From a checkpoint of a small transformer trained on Wikipedia.
Size: width 96, vocabulary 2048.
Architecture: RMSNorm before each block, rotary positions, normalized queries and keys.
Training: a variant of Adam for these matrices, 5615 steps.
Each number is 128 + 24 x the weight over its row's rms, rounded and kept within 0 to 255. Layers, rows and columns count from 0. Numbers have three digits each. The size before them is the row's rms in percent of the matrix's.

# layer 2 attention key, 32x96, rms 0.1, rows 0-31, columns 48-95
077:100075143122111181125115107141116150157134108117112136146112099098118064159131139100159113151125172185110158104101099163133123121085131105127118
114:134131123121112149103088110147125132091125114159177103127104114119102133182154143121119115177128149109109101117071121120098137133105146102145129
144:131089158105132111152188104068113121151119092135129141140118200145153132147143140131128135109109107149114144127147115147173121110145093164102125
110:140151133159159116138158113132110142107137125091136127118139121151123166128072116150144135135118094120174068123114134092149095160152154174139118
071:134104064079101089122137156136106120078132112104110156124130131093121132105124143123116149077137143141154127121128141120135116146111131135137131
116:117122133129121163121118085135139152110142126136160084117116094116109122161144127127130130170104135166125179109106150181126184123121119110130147
061:141122091120159141096153110133120154089137128128144138094119103166122096128068122149107114139089104173147117165091089124173113131153123131123096
102:122124107147094119175114117112124145104148092115110129087117137114138181169165119114145104112119112111153143137156086093125110148138104140139087
114:117131067135091145095144119122120144139131093109131143078130099109154121121130120132147146131171133133134145106122101082129158142145153128167094
090:136125152080134127137124119157139093140142131147153079125120141133112098106140113063139091112121090135047184137123152157103145117104082126122152
082:119128144157161115165160094134128100121118139083096111139166153134152124161132096175111125110111134161156176138158129159140136114109135148117096
128:166134164099135126153104147108122124083114115106134114138093165122115179122128151106126096087076152156151080172146129111123101096129100150080118
088:130134151114104142136095152143116147112117126111113160158105086149105128096103092145151151139176061148110113149119146093135127113108119145118124
110:127136145143118124152106179112140117113119129114142138176139122144112151092096147127152121119074119131128092135124152150115100149108137150098098
083:143167105102131158118076165103099120153087129140152113132131134116082110101139197108124112138104104115097133134122106113125149097131135152108119
104:145114157129121090179119108147118094142143157150111092164141133159175141171147170124127166108140122129136135095152152186135097158120097113133117
102:123148110135111124112117168106151135112101112084169168099114137135098119119098148099133097107083118158100103142124182159112113179127124132103091
100:140123140182120128139150140100100142125160115110122094138135106122183155170147145121170125128136143102141124100135123071159085161189160164158060
091:143137157111130127132107136145142135158089132137161123152129140159142136102119081096091122131150113113110097130116163146083106117048119165107113
071:118151141144078115149089126153151125134114123109121111087107117131200160133168119149125096137169099096089110109127103136107136139086148107141083
084:135131146147108135137168122123124090128153133146141102147116149159125116132143082100163145114113131119120131139181109121127175094148117133119139
073:096136175106177138104133177130151119102096138120148111164154135091106132115120138128129078114099159117117118164148137127116141089088107147107137
097:126109113127141098148163121130133121120135095114167159120068126138075118151072107154124107137096156193159154140134122126125107145160123156079110
116:143134163157108126154154155130143100120112144129129142141097150201129131129099089139138131136103138134140118130161162146134106110146125166099115
125:126131148084105108164101127132124116132116130106124152117104150154099166173148156134140127122086124158157091116131147146128105104120128124069114
089:154125150156100143136155099143140114080157124139119136143102138141133115141128125099169138114126178123115123133144114126132160113170122120127143
096:157124110132134121145130103142124134100146145133108185106172115147123118128147179127127172132117121090143101109139101115139170150115175102150122
088:122121103167133108157160115117136136144161114143146112128161111084154144139127098123132129109148137150145081108105149132109120168153140142191097
115:130158088136144153104143115149131118160097147173099110121150103108144095109143117120108152124164137085115159109135105113136155122118141108169198
118:128129092162106108128135105152122153119166139134102154127113118158156101132108130124109160148180119132109151126114113108132144164162172135170131
094:103132133139137098117149136134134125124136105078133130101097097129077156138108117180148107159136123187156139105143122129152119165153123128132113
091:122138142132087128103093182160158145103136109139128150114093111157157154131112156108167121137174139115100104122100122113115135173086172159157130